{
  "n_layer": 15,
  "head_dim": 32,
  "norm": "rmsnorm",
  "positions": "rope",
  "rope_base": 10000.0,
  "bias": "all",
  "parallel_block": true,
  "init_std_qkv": 0.0442,
  "init_std_up": 0.0442,
  "optimizer": "muon_variant",
  "grad_clip": 2.0,
  "decay_fraction": 0.554,
  "final_lr_fraction": 0.02,
  "batch_tokens": 8192
}
Each number is 128 + 24 x the weight over its row's rms, rounded and kept within 0 to 255. Layers, rows and columns count from 0. The size above them is the row's rms in percent of the matrix's.

# layer 12 attention output (transposed), 128x128, rms 0.225, rows 3-29, columns 0-127
size [ 86  93  90 101  89  92  89  87  88  95  99  89  94  95  93  88  92  89  95  99  91  90  93 103  91  98  92]
[[125  93 168 105 111 116 149 104  97 114 145 134 142 140 135 139 119 119 116 178 104 103 170 135  88 145 154 119 140 151 108 128 121 107 120 110 156 158 112 106 146 155 146 135 139 125 128 122 132 135 137 101 126 143 122 145 111 183 108 111 183 111 103 124 118 153 102 141 122 139  98 126 108 120  83 154 147 146  97 102 124 140 182 127 135 154 141 129  83 127 141  71 143 100 115  66 156 129  97 128  66 106 181 114 126  80 116  95  88 151 129 172 130 135 117 118 106 157 151 145 106 145 138 124 135 125 152 125]
 [ 66 138 107 121 125  96 179 121  83 101 144 166 134 118 158 109 173 111 145 140 169 124 139 113 138 135 164 123  98 106 160 122 134 130 153  92 103 141 151 112 160 142 140 147 127 150 138  94 118 133 129 154 189 112  75  86 134 148 120 140  95 159 128 172  96  98 139 103 122 102 114 162 114 144 140 140 145 112 141 202 154  91 134 121 120 157 137 114 152 137 106 147 102 129 142  55 111 126 104 125 142 108 114 125 112 113 120 147 145 151 114 142 113 117 112 145 124 139 121 142 144  85 108 123 130 124 118 129]
 [133 133 132  87 136 122 163 186 120 121 129 137  98 111 146 156 114 152 112 154 162 122 154 145  96 183 131 152 116 146 160 152 122 142 109 141 136 105 133 135 186 148 117 149 152  76 121 103 159 128 173 189 115 151 127 133 141 107 129 155 121  92 140 150 140 175 143 163 138 101 104 170 160 132 122 169 130 105 133 125 137 126  93 133 142 110 112 159 120 135 148 158 134 107 144 157  57 108 131 151 131 106 140  96 105 135 133 128 132 117 137  89 143 120  73 114 111 107 118 139 109 148 117 141 111 166 141 136]
 [127 124 122  69 138 136  96  88 125  83 160 111 107  94 168 153 114 120  86 131 119 120 164 149 133 116  78  75 111 136 133  99 152 137 166 117 139 163 116 132 112 124 144 154 114 168  77  90 121 130 139 137 194 119 137 111 106 130 122 110 122 164 153 121 139 104  93 127 103 130 145 123 118 145 127 110 119 152 148 127 118 128 134 142 117 129 121 105 145 137 129 153  99 139 132 178 120 171 111 151 108 105 146 117 135 143 102 113 105  56 143 117 155 125 104 116 149  82 164 129 123 108 169 156 140 133 125  94]
 [ 85 133 137 118 181 128 152 146 131 125 104 121 142 145 129 170 163 112 100 107 135 117 146 144 182 160 146 163 115  78 129 141 128 152 120 151 125 137 124  99 124 155 126 118 165  83 105 120 182 109 125 119 132 147 125 136 145 144 123 110 152 107 126 132 139 123 112 105 128 166 152 116 122 118 141 125 145 135 174 144 108 108 135 126 103 166 127 132 134  78 158 163 106 121 193 162 127 149 135 118  73 125 175 122 151 150  86  95 109 130 123 116 138 109 139 123 199 142  97 152 106  98 102 155 111 138 123 136]
 [194 157 127 121 118 143 170 115 111 121 105 140 159  85 138 121 151 122  63 119 106 100 153 116 150 113 160 173 136 135 101 148 103  92 132 125  98 128 106 122 139 153  94 118 133 149 119 124 132 139 104 141 136 163 136 109  70  82 150 120  99 123 147 157 136 164 107 151 134 116 108 135  91 108 143 156 145 117 148 143  98 168 120 138 144 144 123  95 106 139 124 136 133 150 142 132 127 147 156 201 128 158 141 142 154 119 128 174 112 115  99 178  77 132 154 164 113 135 124 122 117 126 140 138 123 103  97 120]
 [105 149 127 136 173 142 172 127 147 127 148 134  71 115 124 130 118 129 152 123 115 156 121  86 122  94 102 145 150 113 153 140 130 103 148 106 121 141  79 136 106 151 109  86 155 189  98 104 151 120 151 112  98 113 171  87 135 143 114 153  98 125 134 129 142  90 116 115 123 185 115 150 130 123 141 129 184  94 118 120 139 157 140 127 157 149 131 148 103 150 128 117 136  92 174 139 120 159 144 133  99 147 150  78 142 145 167  94 152 139 118 141 100 140 152 146 146 129 170 110 115 161 113 113 143 145  99 100]
 [103 109 188 158 105 114 156 134 116 131 121  82 129 195 148 129 119 145 138 126 139 134 118 107  98 130 175 115 128 160 104  83 145 135 117 119 128 115 170 127 102 110 154 116 125 162 123 146 149 130  78 140 136  86  96 120 122 121 132 126  95 104 144 114  94 144  99 107 147 151 133 112  88  94 166 154 112 121 149 102 180 113 125 125  87 136 138 149 152 140 142 107  87 119 127 128 144 180 133 115 137 171 145 128 145 145 150 152 143 160 149 171 169 118 109 134  95 127 118 160  71 123 117 125 118 152 123 137]
 [171 124 127 102 163 148 175 153 114 107 134 152 128 152 118 120 103 168  99 164 106 137  98  87 124 151 136 115 165 138  86 148 151 153 141 134 125 180 118 120 181  83 150 115 112 124 144 123 118 146 178  87 154 109 144 127 121 135 101 174 142 134 141 156  73 130 132 149 161 134 153  85  92 140 123 150 117 141 129 109 141  89 126 123 135 138 142  84 172 129 110 138 158 122 122 151 139 135 151 133 120 142 105 152 150  86 123 140 146 127 120 145 144  90  96 133 162 129 144 155 118 130 144 149  95 101 104 171]
 [150 140  87 171 188 108 149 134 140  93 104 146 141 132 130 106 120 147 158 124 147 113 120 136 138  72 123  90 120 125 120 109 168 123 102 104 121 151 167 168 108 139 158  99 154  95 126 122 128  99 123 101 104 128 126 161 112 144 108  98 133 138 119 168 123 104 114 121 106 133 138 133  70 124  90 138 100  89  84 134 155  98  90 149 128 161 137 125 105 145 161 129 135  69 132 131 131 136 130 157 144 118 142 148 148 133 109 165  89 160 118 124 142 117 172 138 122  77 112 108 125 160 118 165 131 154 152 147]
 [112 137 107 131  85 110 114 154 114 155 146 124 105  85 102 162 149 136 173 118 141 146 137  88  98 117 174 149 145 108 136 137 161 131  88 130 121 100  72 142  94  99 158 121 142 101 113 139 122 127 135 118 102  83 106  95 134  89 104 140 109 153 126 112 123 130 151 131  79 118 144 135 126 134  88 141 114 137 139 104 117 150 145  98 129 158 136 129 106 138  86 112  84 132 139 143 141 157 125 143 122 100 129  91  98  68 111 105  65 124 104 151 157 109  97 123 130 122 126 147 122 115  69 134 116  93 146 110]
 [124 102 138 107 121  80  93 135 159 135 140 144 126 105 163 156 123 102 111 172 129 108 128 156 146 138  68 149 115 123 126 121  96 128 105 150 154 168 126 182 126 129 110  79 139 144 134 135 146 130 131  96 128 116 131 131 100 137 124 125  98 171  40 110 127 116 147 147 119  91 135 128 110 160 124 144 151 136 136 120 160 102 114 108 128 102 136  96 123 104 124 142  96  98 156 169 138 124 161 136 142 131 142 162  84 113 166 125 134 156 176  94 100 170 172 107 117 132 132 105 118 147 150 117 139 145 142 151]
 [158 139 113 171 131  84 152 137 119  86  98 103  91 136 163 133 149 123 120 172 135 122 118 104 144 112 101 117 126 148 138 129 128 121 111 128 137  92 121  92 110 108 149 159  81 134 120 153 105 110  92 137 117 138 161 109 119 109  99 154 143 177 124 117 101 196 116 102  88 142 143 119 132 141 126 139 148 116 106 165 120 173 138  93 126 135 153 135 164  67  93 133  79 139 114 138 139 131 110 177 141 154 109 132 138 133 107  97 114 181 109 142 160 138 139 169 107 106 114 135 143 148 124 146  98 133 151 135]
 [174 150 111 104 110  66 136 144 162  94 118  97 132 135 124 156 129  73 112 146 118 155 114 162 105 105 152 157 148 133 138 148 114 142 131 121 129 196 112 136 107 127 126 150 116 109 158  77 109  92 167 121 133 128 127 114 146 123 101 143 165 109 104 119 139 122 135 125 131 117 145 131 175 169 189 160 155 143 127  87 130 103 115 114 118 120 150 119 155 129  95 102 132 109 118  92 137 115 149 100 160 111 101 128 103 165 137  84 114 108 107 120 124 139 152 159 118 129 131 152  84 175  97 135 135 122 133 102]
 [113  96  94 154  90 103 129 127 160 143 131 128 106 153 135 139 121 130 167 122 101 103 143 120 143 135 110 137  95 133 104 138 148 141 118 131 110 160 130 129 128  89  71 119 143 152 183 166 129  90 107 145  91 117 122 144 143 134 150 142 144  90 109 129  89 141  96 100 113  95 121 147 171 128 154 124 143 156 175 150 126 122 179 141 145 151 155 101 156 111 103  88 141 109 105 127 115  95 129  93 127 135 116  88 129  99  98 156 122 132 156 110 128  75 155  79 112 107 129 165  91 141 130 143 150  87 138 139]
 [141 126 135 108 186 105  93 117 134 120 172 104 117 158  57 126 171 103 125 136 148 143 146 139 167 107 151 159 156 113 115  91 140 111  90 125  87 138 121 120 145 136 138 100 154 128 161 134  94 103 122 143 148 118 125 156 124 136 149 117  74 157 134 120 183 139 154 103 140 135 123 141 163 157 121 175 154 110 130 162 145 170 128 168 130 154 126 160 138  93 124 134 130 104 115 129 132 140 122 108 155 113 114 121 103 104 145 133 175 130  93  82 102  96 146  94 145 125 130 100 123 118 152 170 144 126 139 123]
 [117 112 170 175 130 116 126 100 141 119 125 149 144 135 113 125 122 122 127 104 162 160 132 128 111 145 152 130 136 156 137 119 114  72 118 150  90 136 126 119  82 102 115  83 136 133 160 148 182  98 160 129 103 176 113 110 100 102 144 144 111 138 121 123 106 109 119  53 144 110 131 170 114 105  93 124 141 100 130  91 121 114 115 121 126 102 110 118 143 131 144 166  91 166 113 119 110 125 102 153 104 128 128 145 156  88 111 115 144 123 150 123 106 109 176 170 153 143 158 113 114 117 141 120 160 122 168 182]
 [101 182 142 154 167 145 163 135 158 139 112  85 118 147 161 124 126 120 145 133 162 138 163 124 166 133 124 157 155 168 126 126 127 105  96 144 130 148 120 124 104 106 121 135 118 123 118 126 147 147 127 141 158 165  74 134  80 155 120 159  98 105  99 143 133 154 103 163 137 108 121 145 159 112 159 147 147 195  93 144  79  91 112  91 122 129 126 134 125 114 116 123 154 124 109 160 137 130 112 111 159 137 102 111 149 127 132 158 110  98 148 115 122 161 172 113 126  96 155 138 140 121 157  71 108 103 110 156]
 [132 134 165 128 143  91 112 116 149 123 102 126 117 141 115 115 137 118 110 139 111 119  70 113 148 102 150 125  76  98 132 111 105 170 110 120 105  72 144 150 117 152 100 166 136 139 159 140 167 107 119 143 129  85 106 119 130 125 167 146 149 125 111 139 117 151 135 147 138 151 141 118 112 137 159 154 142 128  83  87  94 141 111 121 110 165 131  97  67 115 132 115 150 149 143 177 142 101 127 162  92 159 169 128 134 146 118 141 178 126 128 101 148 137 199 127 135 114 114 132 155 132 109 107 149 149  88 108]
 [ 96 152 119 116 124  96 119 131 130 146 136 131 168  95 137  96 152  77 115 134 117 116  84  97 147 112 156 120 147 148 103 123 113 102 111  90 142 130  88  98 154 138 194  69 133 122 154 134 143 102 106 156 166 146 127 138 145 168 128 157 161  98 145 186 151 122 115 100 131 136 104 126 123 109 168 134 123 128 145 106 150 135 102 124 150 112 144 157 141 127 100  78 118 123 143 114 141 130 170 169 132 161 111  86 110  88 154 106 149 110 122  98 154 113 130 128 109 141 150 155 104 154 140 106 102 123 161 127]
 [ 83 150 146 143 123 123 144 145 128 132 153 115 210 127 111 111 118 177 172 109 160 115 116 134 145 130 111  80 129  99 136  99 115 141 144 163 151 127 110 103 108 136 134 107 123 121 136 125 147 155 125 162 118 155  90 152 171  96 114 109 161 131 111 120 155 121  90 115  93 122 168 143 125 209 160 138  84 103 133 181 108 120 137 125 131 146 128  94 160 103 117 120 142 117 134 122 129 123 129 149 116 140 173 113 127 100 136  91 155 120 142 114 129 152 103 154 144 152 144  93 146 101 150 143 126 117 134 164]
 [122  94 123 122 153 108 117 152 106 166 116 148 144 136 129 125 177 132 119 148 156 185 103 130 146 132 108 131 114 113  83 115 126 123 153 131  95 109 136 125  93 152 112 137 134 105 115 133 117  95 139 110 102  97 135 102 121 132 138  61 143 133 123 150 131 159 191 132  53 147  97 156 112 112 149 128 130 130 152 150 126 124  87 124 145  93 143 106 151 185 132 110 106 144 135 145 158 116 142 137 124 109 100 139 109 112 130 137 154 148 108 183 117 138 144 151 169 139 114 125 142 122 129 151 196 127 118 176]
 [111 125 123 133 109 116 133 185 167 140  81  93 135 110 124 123 113 115 155 163 144 129 141 157 146 130 114 117 147 107 118 137 145 169 126 142 103 115 148 113  89 165 139 113  91 152 119  73  89 137 123 118 145  94 147  68 153 150 141 103 130 136 102 118 101 102 123 111 157 109  86 103 111 119 143 173 134 107 159 128  87 140 120 153 117 115 100 165 117 163  92 129 144 152 116 172 137 131 153 138  84 125  91 158 135 115 160 101  76 146 132 106 110 103 151 121 177 115 135 118 132 146 121 127 151 112 115  99]
 [139 108 160 104 132 110 116 120 120 148  49 115 138  93  97 111 130 132 134 113 124 138 169 104 153 146 127 119 120 125 154 120 168 133 121 132 109 101 170 115 108 128 152 142 151 172 139 119 143 154 148  78 113  89 152 158 148  88 132 127 167 128 130 114 159 167 145 136 126 109  98 165 131 166 131 111 138 114  97 125 162 106 148 140 140 103 182 172 126 144 135 129 132 127 121 150 143 176 112 112 140 122 129 134 162 157 184 115 115 103 125 183 143  93 117  93 131 105 161 123 140 110 170  88 142 133 125 122]
 [173 118 110  86  81 145 102 124 116 138  80 138 142 143 133 154 141 134 148 143 144 122 185  76 135 111 123 139  81  97 147 147 140 120 139 151 102 113 134 123 116 145 113 160 128 174 122 152 173  89 105 148 169  93 148 161 158 139 102 132 115 142 150 149 145  67 111 128 129 113 133 140  95 125 113 143 150 127 101 103 112  93 149 125 151 113 131 175 147 131 118 182 104 143 110 154 126 135 132 109 133 131  85 129  93  64 130 117 144 137 117 155 114 153 113 175 143 107 109 111 129 144 111 126 110 129 154 130]
 [ 92  94 153 171 147 116 140 124 125 111 163 146 166 158 103 162 105 119  95 123 111 126 119 125 130 135  99 123 113  82 130 113  85 123  94 142 155 109 132 136 131 146 138 101  96 107 101 108 130 113 139 100 136 121 138  90  86 119 114 143 120 131 158 101 110 150 130 165 132 150 157 174 121 169 134 119 159 139 141 112 130 158  95 142 125 116 117 145 142  86 131 101 135 137 142  72 121 138 153  99 136  87 150 144 145  77  94 105 102 109 119 195  83 114 144  86 180 124 100 113 133 129 122 149 125 129 139 155]
 [126 136 139 144  99 102 143  99 162 151 156 122 139 124  96 176 110 101 108 124  91 119 120 113 172 116 143 126 133 126 164 164 170 153 141 125 142 151 122  76 100 114 127 120  98 112 137 140  98 156 143 140 142 100 126 109  80 184 147  84 102 143 133 128  85 139 130 172 118 160 176 141 139 111  99 122 124  84 143 148 160 143 127 140 133 159 126 105 119 133  80 157 140  83  92 139 138 127 128 101 159 111 110 116 118 128 155 136 128 124 115 159 125 117 108 184 146 109  88 149 139  90 109 121  91 113 143 149]]
# layer 12 attention value, 128x128, rms 0.0739, rows 4-30, columns 0-127
size [ 97  97 100  95 102  90  93  90 103 102  95  96  98  99  92  97  98  98 105  98  95  96  95  99  97  95  98]
[[135 136 175 115 147 177 111 126 164  85 145 121 103 131 136 140 107 175 137 102  87 132 153 150  98 168 143 107 150 143 129 135 127 112 122 157 105 121 142 151  95 150 151 115 161 146 131 167 160 122 120 144 132 166 174 149 134 122 136 123 164 118 123 113 132 160 117 154 165 168  94  95  96 149 141  87 147 167 111 126 142 146 112 166 139 114  88 106 134 134 167 146 183 170 118 155 162 123 113 121 124 108 109 114 117 127 125 145 114 133 101 128 157 147 123 124 131 141 129  72 172 140 168 134 159 149 109 141]
 [121 121 120 125 105 116  92 117 108 127  85 123 158 156 127 103 144  75 128 143 151  96 136 126 116 155 142 145 142 124 132 132  49 115 110 113  86 115 142 106 126 157 139 162 125 123 144 172 100 125 126 138 112 111  98 143 123 109 121  73 126  80 139 138 112  97 115 145  96  87 149 116 126 118 133 131  94 145 170 140 139 158 115 140 128 154 126 132 160 127 146 130 116 179 127 103 131 127  93 117 112 136 136 129 153  89 138 122 142 134  96 174 134  87 157 134 129 203  93 112 133 110 166 111 161 108 163 103]
 [137 169 143 144 101 129 153 137 147 181 113 148 130 143 103 111 137 121 120 116 160 164 112 104 149 139 123 132 163  82 121 132 147 107  78 131 135 140 145 125 126  94 105 152 143 145 138 175 173 144  88 116 128 125 143  88 134 152 130 171 141 152 109 127 136 151  90  99 130 133 111 113  97 117 152 124 130  97  79 122  78 125 126 119 141 130 120 166 156 183 167 129 152 103 126 125 101 103 119 132 156  93 102 145 147 161 111  90 184 190 139 147 134 140 123 121 124 141 119 116 149 140 117  84 124 163 139 148]
 [141 102 124 156 107 144 180  74 107  91 132 131 121 138 125 133 124 110 115 133 129 120  92 142  90  66 127 106 130 126 139 136 144 145  97 141 128 116 129 137 122  97 148 142 118 117 160 119 143 128 144 131 159 102 111 141 103 172 106  98 102 116 138 131 128 145  80 169  88 129 113 114 123 126 136 120 105  78 121 145 171 180 121 153 116  85 109 100 125 138 122 136  91 136  88 128 150 139 112 125 178 141 100 157 102 108 182 154 143 119 120 153 119 137  75 138  64 146 157 101 153 143 143 141 123 153 134 144]
 [136 121 144  97 181 122 133 124  98 131 163 102 127 124  97 140 123 141 112 134 167 138 113 110 118 148 120 103 123 140 117 120 106 111 145  77  98 115 166 135 111 151 173 164  88 106  92 141 138 142 156 109 131 134 128 110 128 126 113 110 124 169 168 154 110 155 116 115  76 157 154 102 150 145 138 135  70 139 161 133 184 141 119 104 104 139 166 119 178 109 124 124 156  93 136 143 135 149 109 156 128 154 118 147 128 129 123  85 156 161 100 108 158 159 127 128 161  77 115  67 123 148 138 128 133 129 122 107]
 [142 130 136 155 114 103  86 133 104 103 160 127 153 135 117 141 130  82 136  54 145 155 172 129 136 146 122 107 172 124 135 110 136  84 124 133 124 121  88 127 129 117 130 133 143 114 154 113 173 171 149 127 111 165 123 119 117 132 154 104 124 171 165 102 129  99 130 101 122  69  99 164 123 145 169 168  94 146 130 113  92 130 111 139 127 104 103 102 165 136 154 146 124 128 178 115 127 146 126 139 114 124 142 170  92 136  96 144  92  89 135 117 161 138 123 105 109 150 143 143 101 112 124 153 148 170 129 117]
 [ 93 161 139  84 104 140 142 126 108  87 138 129 154  93 117 156  96 139 114 136 147 109 120 151 165  94 107  96 151 134 123 106 160 138 165 106 133 146  84  69 129 135  89 143 127 139 102 117 137 107 150 101 103 178 132 150 117 160 118 129 129 159 105  66 125 104 114 174 111 156 165 153 137 155 146 135 118 141  83 116  89 117 107 166  95 126 112 110 105 137 104 141 144 143 112 131 133 111 141 154 130 136 119 128 132 114  66 158 175 114 114 131  98 113 148 154 166 137 133 116 148 118 124 117 135  92 155 135]
 [107 113 128 115 119 131  97 144  98 153 133 108  87 123  98 160 121 126 134 132 136 147 103 138 136 111  86  60  75  93 118 131 132 115 181 113 184  96 114 122  78 129 106 102 145 141  89 132 147 139 116 147 113 109 138 108 201  93  93  92  97 105 152 134 114 125 126 105 122 165 141 167 117 110  98 136 144 114 125 138 152 169 101 119 105 106 104 121 149 144 154 126 123 150 146 144 105 123 123  80  99  90 112  96 126 161 148  76 132 121 123 128 120 118 138 139 117 151 128 139 146 109 159 109 117 146 128 139]
 [119 126 134 108 131 109 129 158 182 157 107 130  88 118 145 123 136 122 114 140  97 123 112 110  91 142 143 150 174 127 105 161 134 147 181 117 148 157 115 120 128 164 135 131 144 138  91 136 147 139 103 123 132 150 118 118 148 135 109 116 185 161 149  71 150 128  99  95 144 138 118 124 163 117 144 112 108 132 153 103 126 131 164 126 146 110 116  78 139 118 112 160  99  94 107 143 135 121 107 115 135 145 142  63 133 126 163 106 153 163 126 164 151 154  79 166  84 139 162 147  75 116 109 109 123 146 119 105]
 [125 129 161 121 150 138 149 135 140 125 127 162 125 112 150 103  84 126 143 144 136 152 171 149 153 119 138 149 127 100 129 165 101 164 143  99 108 148 142 142 155 150 132  94 133 125 157 142 101 144 127 171 159 135 119 129 133 140 102 123 103  87 140 189 111  95 148 122 182 122 129 117 109 105 108 177 118 110  93 132 150 128 107 139 165 113 130 162 128 150 136 190 163 152 101 104 102  90 107 140 137 173 154 144 140 162 122 105 146  92  99 109 155 141 151 143 161 125 155 116 151 109 156  78 110 157 143 122]
 [139 142  81 170 126 128 156 122 129 159 116 109 153 154 134  81  99 165 128  93 119 166 129 118 111  86 134  97 122 134 120 131 157  95 158 140 100  81 116 113 167 116 133 116 127 150 155 125 110 139 114 132 123 126 135 124 167 126 151  97 177 136 203 118 102 159  82  77 106 122 123 127 151  98 113 100 125 115 124 129 114 110 149 116 161 158 151 146 105  89  87 145 139 147 161 121 117 105 118  93 124 137 116 119 150 153 111 163 161 105  87 120 110 112 139 126 133 145 108 142 124  91 111 169 140  93 131 152]
 [132  93 158  91 123 122 107 116  90 160 158 132 146 118 130 113 126 142  76  81 119 146 142 117 118 149 142 129 132 119 133 126 123 117 103  92 126  97 105 151 164 143 129 160 213 115 110 124 115 114 149 105 165 133 112 115 175 119  93 134 123 112 122 102 120  68 117 171 184 148 131 129 128 150 146  83 109 136 136 144 142 124 135 104 148 115 110 134 139 127  96 160 154 134 119 133 138 124 150  88 147 138 109 139 123 118 131 125 145 141 142 145 123 101 138  85 127 100 103 123 104  81 114 136  89 122  98 203]
 [118  69 136 119 154 155 140  91 138 188  90 152 133 127 119 137 122 164 143 127 144 119 115  94 153 128 140  82 132 123 114 132  95 153 165 187 109  89 157 123 129 115  87 136 147 114 133 141 133 138 145 123  90 112 103 152  93 133 152 109 114 147 121 126 139 123 149 156 142 179 139 106 131  73 102 153 115 144 107 138 100 141  94 126 109 138 124 120 118 100 162 122 156 118 152 146 135 107 144 129  91 163  80 134 106 114 174 136 205 136 130 104 126 113 109 130 168 143 137 168 111 124 142 127 123 132 136 143]
 [109 170  99 133 142 111 159 134 109 110 116 116 161  98 128 134 179 145 146  98 155 138 108  70 166 115 106 156 116  96 156 146 114 129 174 163 109 130 138 109 121 135 140  91 161 108 137  98  79 164 136 153 157 121 108 140 102 139  89 106 126 138  98 149 146 156 140 121 144 155 119 144  51 105 127 113 127 147 131 101 103  88 116  85 142 148 119  85  92 100 129 133 138 160 113 122 148 138 136 117  99 146 114 127 101 137 128  79 135 110 109 138 105 103 152 126  91 119 110 107 154 116  85 119 141 138 134 133]
 [158  79  97 139  97 166 120 122 151  95 148 114 152 138 166 158 103 162 154 156 128 101 125 109 122 106 148 161 124  73 155 147 124 140 117 142 146 102  93 147 143 119  97 120 118  84  91 115 131 158 161 129 109 133 147 133 108 159 129 140 158 173  70 159 113 105 111  96 132 137 114 120 165 121 115 157 129 174 133 108 132 150 124 100 143 101 157 152 118 145 141 147 158 119 167 118 134 110 133 155 103 129 107 117 171 150 147 127 126 155 109 189 116 131  97 165 108 163 144 110 102 101 113 110 136 112 117 144]
 [127 112 122 124 188 112 150 130  87 129 118 106 127 126 163 103 120  94 110 170 171 131 122 147 142 120 106 115 108 114 157 154 162 121 139 170 126 129 108 148 174 134 133 189 153 128 109  90 129 170 110 148 164  86 151 162 133 136 140 167 165 111 145 145 147 161 158 160 139  92 154 115 109 172 123 143 147 169  96 121 150 131 117 120 118 143 124 102 104 135  91 159 141 100 108 157 160 114 151 133 110 115 140 100 114 123 111 155 170 148  95 103 122 127 119 153 155 150 118 130 140  86 150 132 158 130 121  95]
 [118 125  76 113 128 138 122 135 156 109 151 167 120 117  91 105 169  99  87 143  86 120 112 103  97 137 111 106 115 117 134 131 156 146 126 109 165 124 146  99 153 142 142 162 163 113 131 140 122 140 124 177 102  88 150 105 151 123 144 117 117 154 139 158 116 163 138 150 134 157 162 127 119 148 135 114 125 137 151 122 140 105 146 180 123 103 135 132 131 115 150  95 142 136 147 164 136 155 102 202  81 143 107 156  91 158 118 141 144 126 118 127 136  72 116 166 134 189 103  92 110 115 112 131 106 126 110 108]
 [132 153  81 125  98 159 140 131 137 156 114 115 172 145 147 111  92 138 118 156 143 136 137 100 113 182 109 138 138 140 137 140 110 111 157 169 146 132 128 103 123 129 115 111 195 106 134 126 142 173 164  87 103 151 117 171  97 144 115 132  89 121 134 143  87 129 138 138  88 132 129 155 164 165 159  73  80 136 150 121 164 108 105 135 114 114 129 107 182 169 118 140  98 109 121 103 146 117 136 148 168 114 149 146 136 144 131 166 153 112 158 135  98 116 116 140 150 127 105 107  95 107 126 141  98 130 129 115]
 [136 163 152 143  91 185 146 164 167 140  86 120  76 109 124 122 107 133 105 143 162 145 155 133 126 150 146 107 137 121 120 121 146 144 124 143 110 117 102 158 126 130  93 162 113  94 112 108 116 167 182 126 135 142 105 124 161 110  84  95  60 141 146  50 131 116 175 110 120 128 132 124 130 157 109 145 121 115 136 102 139 126 111 156 127 138 151 135  96 125 146 129 114 131 150 110 128 155  96 147 120 126 118 160 115 126 139 163 123 113 134 138  99 140 111 113 152 114 147 112 162  94 105  97 165 148 108 173]
 [131 129 125 118 133 119 150  97 158  93 103 135 113 111 160 149 156 104 117 112 104 114 102 103 109 161 166 149 146 137 104 124 163  98 148 137 146 139 116 127 138  80 161 166 132 130 121 140 157 134 137 114 152 125 135  98 122 147 149 170 110 129 126 117 114 114  88 134 161 168 143 135 118  73 123  86 102 174 111 122 173 153 124 144 119 190 136 109  98 131 100 131 104 158 122  74 100 132 106 148 106 116 129 132 145 180 125 153  80  98 128 138 156 145 122  86 114 114 134 143 131 100 130 113 137 147 155  67]
 [143 134 100 144 118 118 136 137 107  89 103 152 106 116 154 143 101 115 120 173 145 132 112 103 118 134 130 107  72 146 142 120  91 105 113 104 124 108  85 154 146 137 164 118 107 135 139 143 154 153 103  94  89 169 134 130 135 103  89 111 107  93 125 136 144 143  97  88 160 171 135 117 128 123 133 162 113 119 125 109 122 126 124 129 153 153 118 101 104 124 170 126 119 116 122 131 156 100 125 163 115 167 195 118 136 114  77 147 177 129 117 106 154 141 155 130  70 121 127 132  72 129 139 110 155 101 120  88]
 [100 178 175 140 116 139 104 104 140 126 182 122 102 146 156 141 133 153  94 130 139 122 167 121 115  85 125 156 130 133 146 127 128 150 149 160  88 101 140 129 151 125 115 143 138 121 180 125 174 186 137 124 120  96 155 131 111 145 101 118 108 160 125 143 122 134 135 125 135 125 149 187 171 123 103 110 122 130 114 144 138 131 121 135 150 122 100 120 147  85 152  92 123  65 106 109 125 120 121 107 162 103 163 130 109 137  97 118 158 110 122 145 163 104 120 158 162 130 114 134 112 123 114  78 128 124 154 189]
 [124 157 102 143 134 158 101 139 138 122 159 129  66 136 182 127 152 127 118 139 120 162 100 111 130 134 112 122 157 124 130  62 147 119 134 107 146 139 126 113 139 106  73 118 121 143 155 124 150 101 105 172 191 158  88 144  87 130 140  90 118 118 133 130  94 111 146 134 144 123 116  78 136 133 122 129 131 123 136 128 147 110 165 130 109 144 112 146 107 160 140  97  94  79 119 108 157 133 119 145 122 110  93 126 131 100  86 109 142 138 103  90 129 108 123 133 200 142 151 145 134 136 114 108 130  76 110 118]
 [123 106 141 140 163 119 144 133 142 141 153 122 145 135 144 190 148 114 140 117 133 187 105 194 162 152 144 165 118 163  97 126 156 145 114 119 146 119 138 127 155 146 128 120 121 134 151  78 137 126 133 106 119 109 151 128 132 115 106 100 150 112 112 120 101 181 113 154 138  98  82 102 150 107 127 120 118 132 162 120 133 136 127  70  77 130 119 116 140 159 184 113 173 108 133 133 150 138 115 140 161 146 184 120 140 170 147 135 155 139 102 103 145 101 154 123 158 153 114 138 132  93 152 101 131 136 130 161]
 [138 140 137  87 154 114 152 125  96 107 132 148 123 119 131 153 128 151  95 143 135 122 143 148 101 107 106 118 151 122 108 140 116  98 120 167 138 116 105 160 112 108 123 149 128 154 130 129 139 121 119 190 105 125 133 129 121 113 134  85 119  98  99 160 140 114  69 127 140 136 138  94 163  92 117 157 158 108 173  95  75 136 122  76 131 128 105 147 126 120 105 138  99 120 134 149 166 156 167 115 114 117 121 148 112 169 115 197 140 109 186 152 126 145  97 108 132 125 178 115 128  89 159 124 147 126 151  97]
 [112  90 160 132 145 147 105  79 110 169 114 119 110 139 169 145 152 175 149 128 164 169 178 150 123 127 104  83 117 127  56 115 142 134 127 157 115 119 169 134 125 153 119 132 113 125 120 131 150  62 121 100 122 124 148 144 140 179 122 136  87 144 138 128 161 148 109  75 138 156 156 127 114 143 147 116 130 124 116 144 120  89 141 105  93  98 132 138 139 133 141 130 144 143 134 104 115  88 117 153 132 131 148 114 111 115 132 128 123 133 158 150 148  98 137  87 133 193 138 107  86 151 119 138 122 120 149 104]
 [137 118 153 144  93 128 159 155 140 115 141 127 152 118  90 122 174 129 129 181 136 132 118 107 149 127 131 191 100 133 103  76 129 112 123 136 134  95 116 145 159 124  96 119 123  84 137 137 126 148 133  99 126 148 140 105 145 169  79 127 127 120 139  88 128 167 159 146 121 125 151 120 123 150 134 166 137 169 167 132 106 139  83 148 130 126 128 101 128  82 107 114 139 159 135 121 180 122 129 106 124 103 166 123 148 144 126  98 137 168 107 130 150 177 115 103 152 161 144 145 117 189 132 153  94 103 160 124]]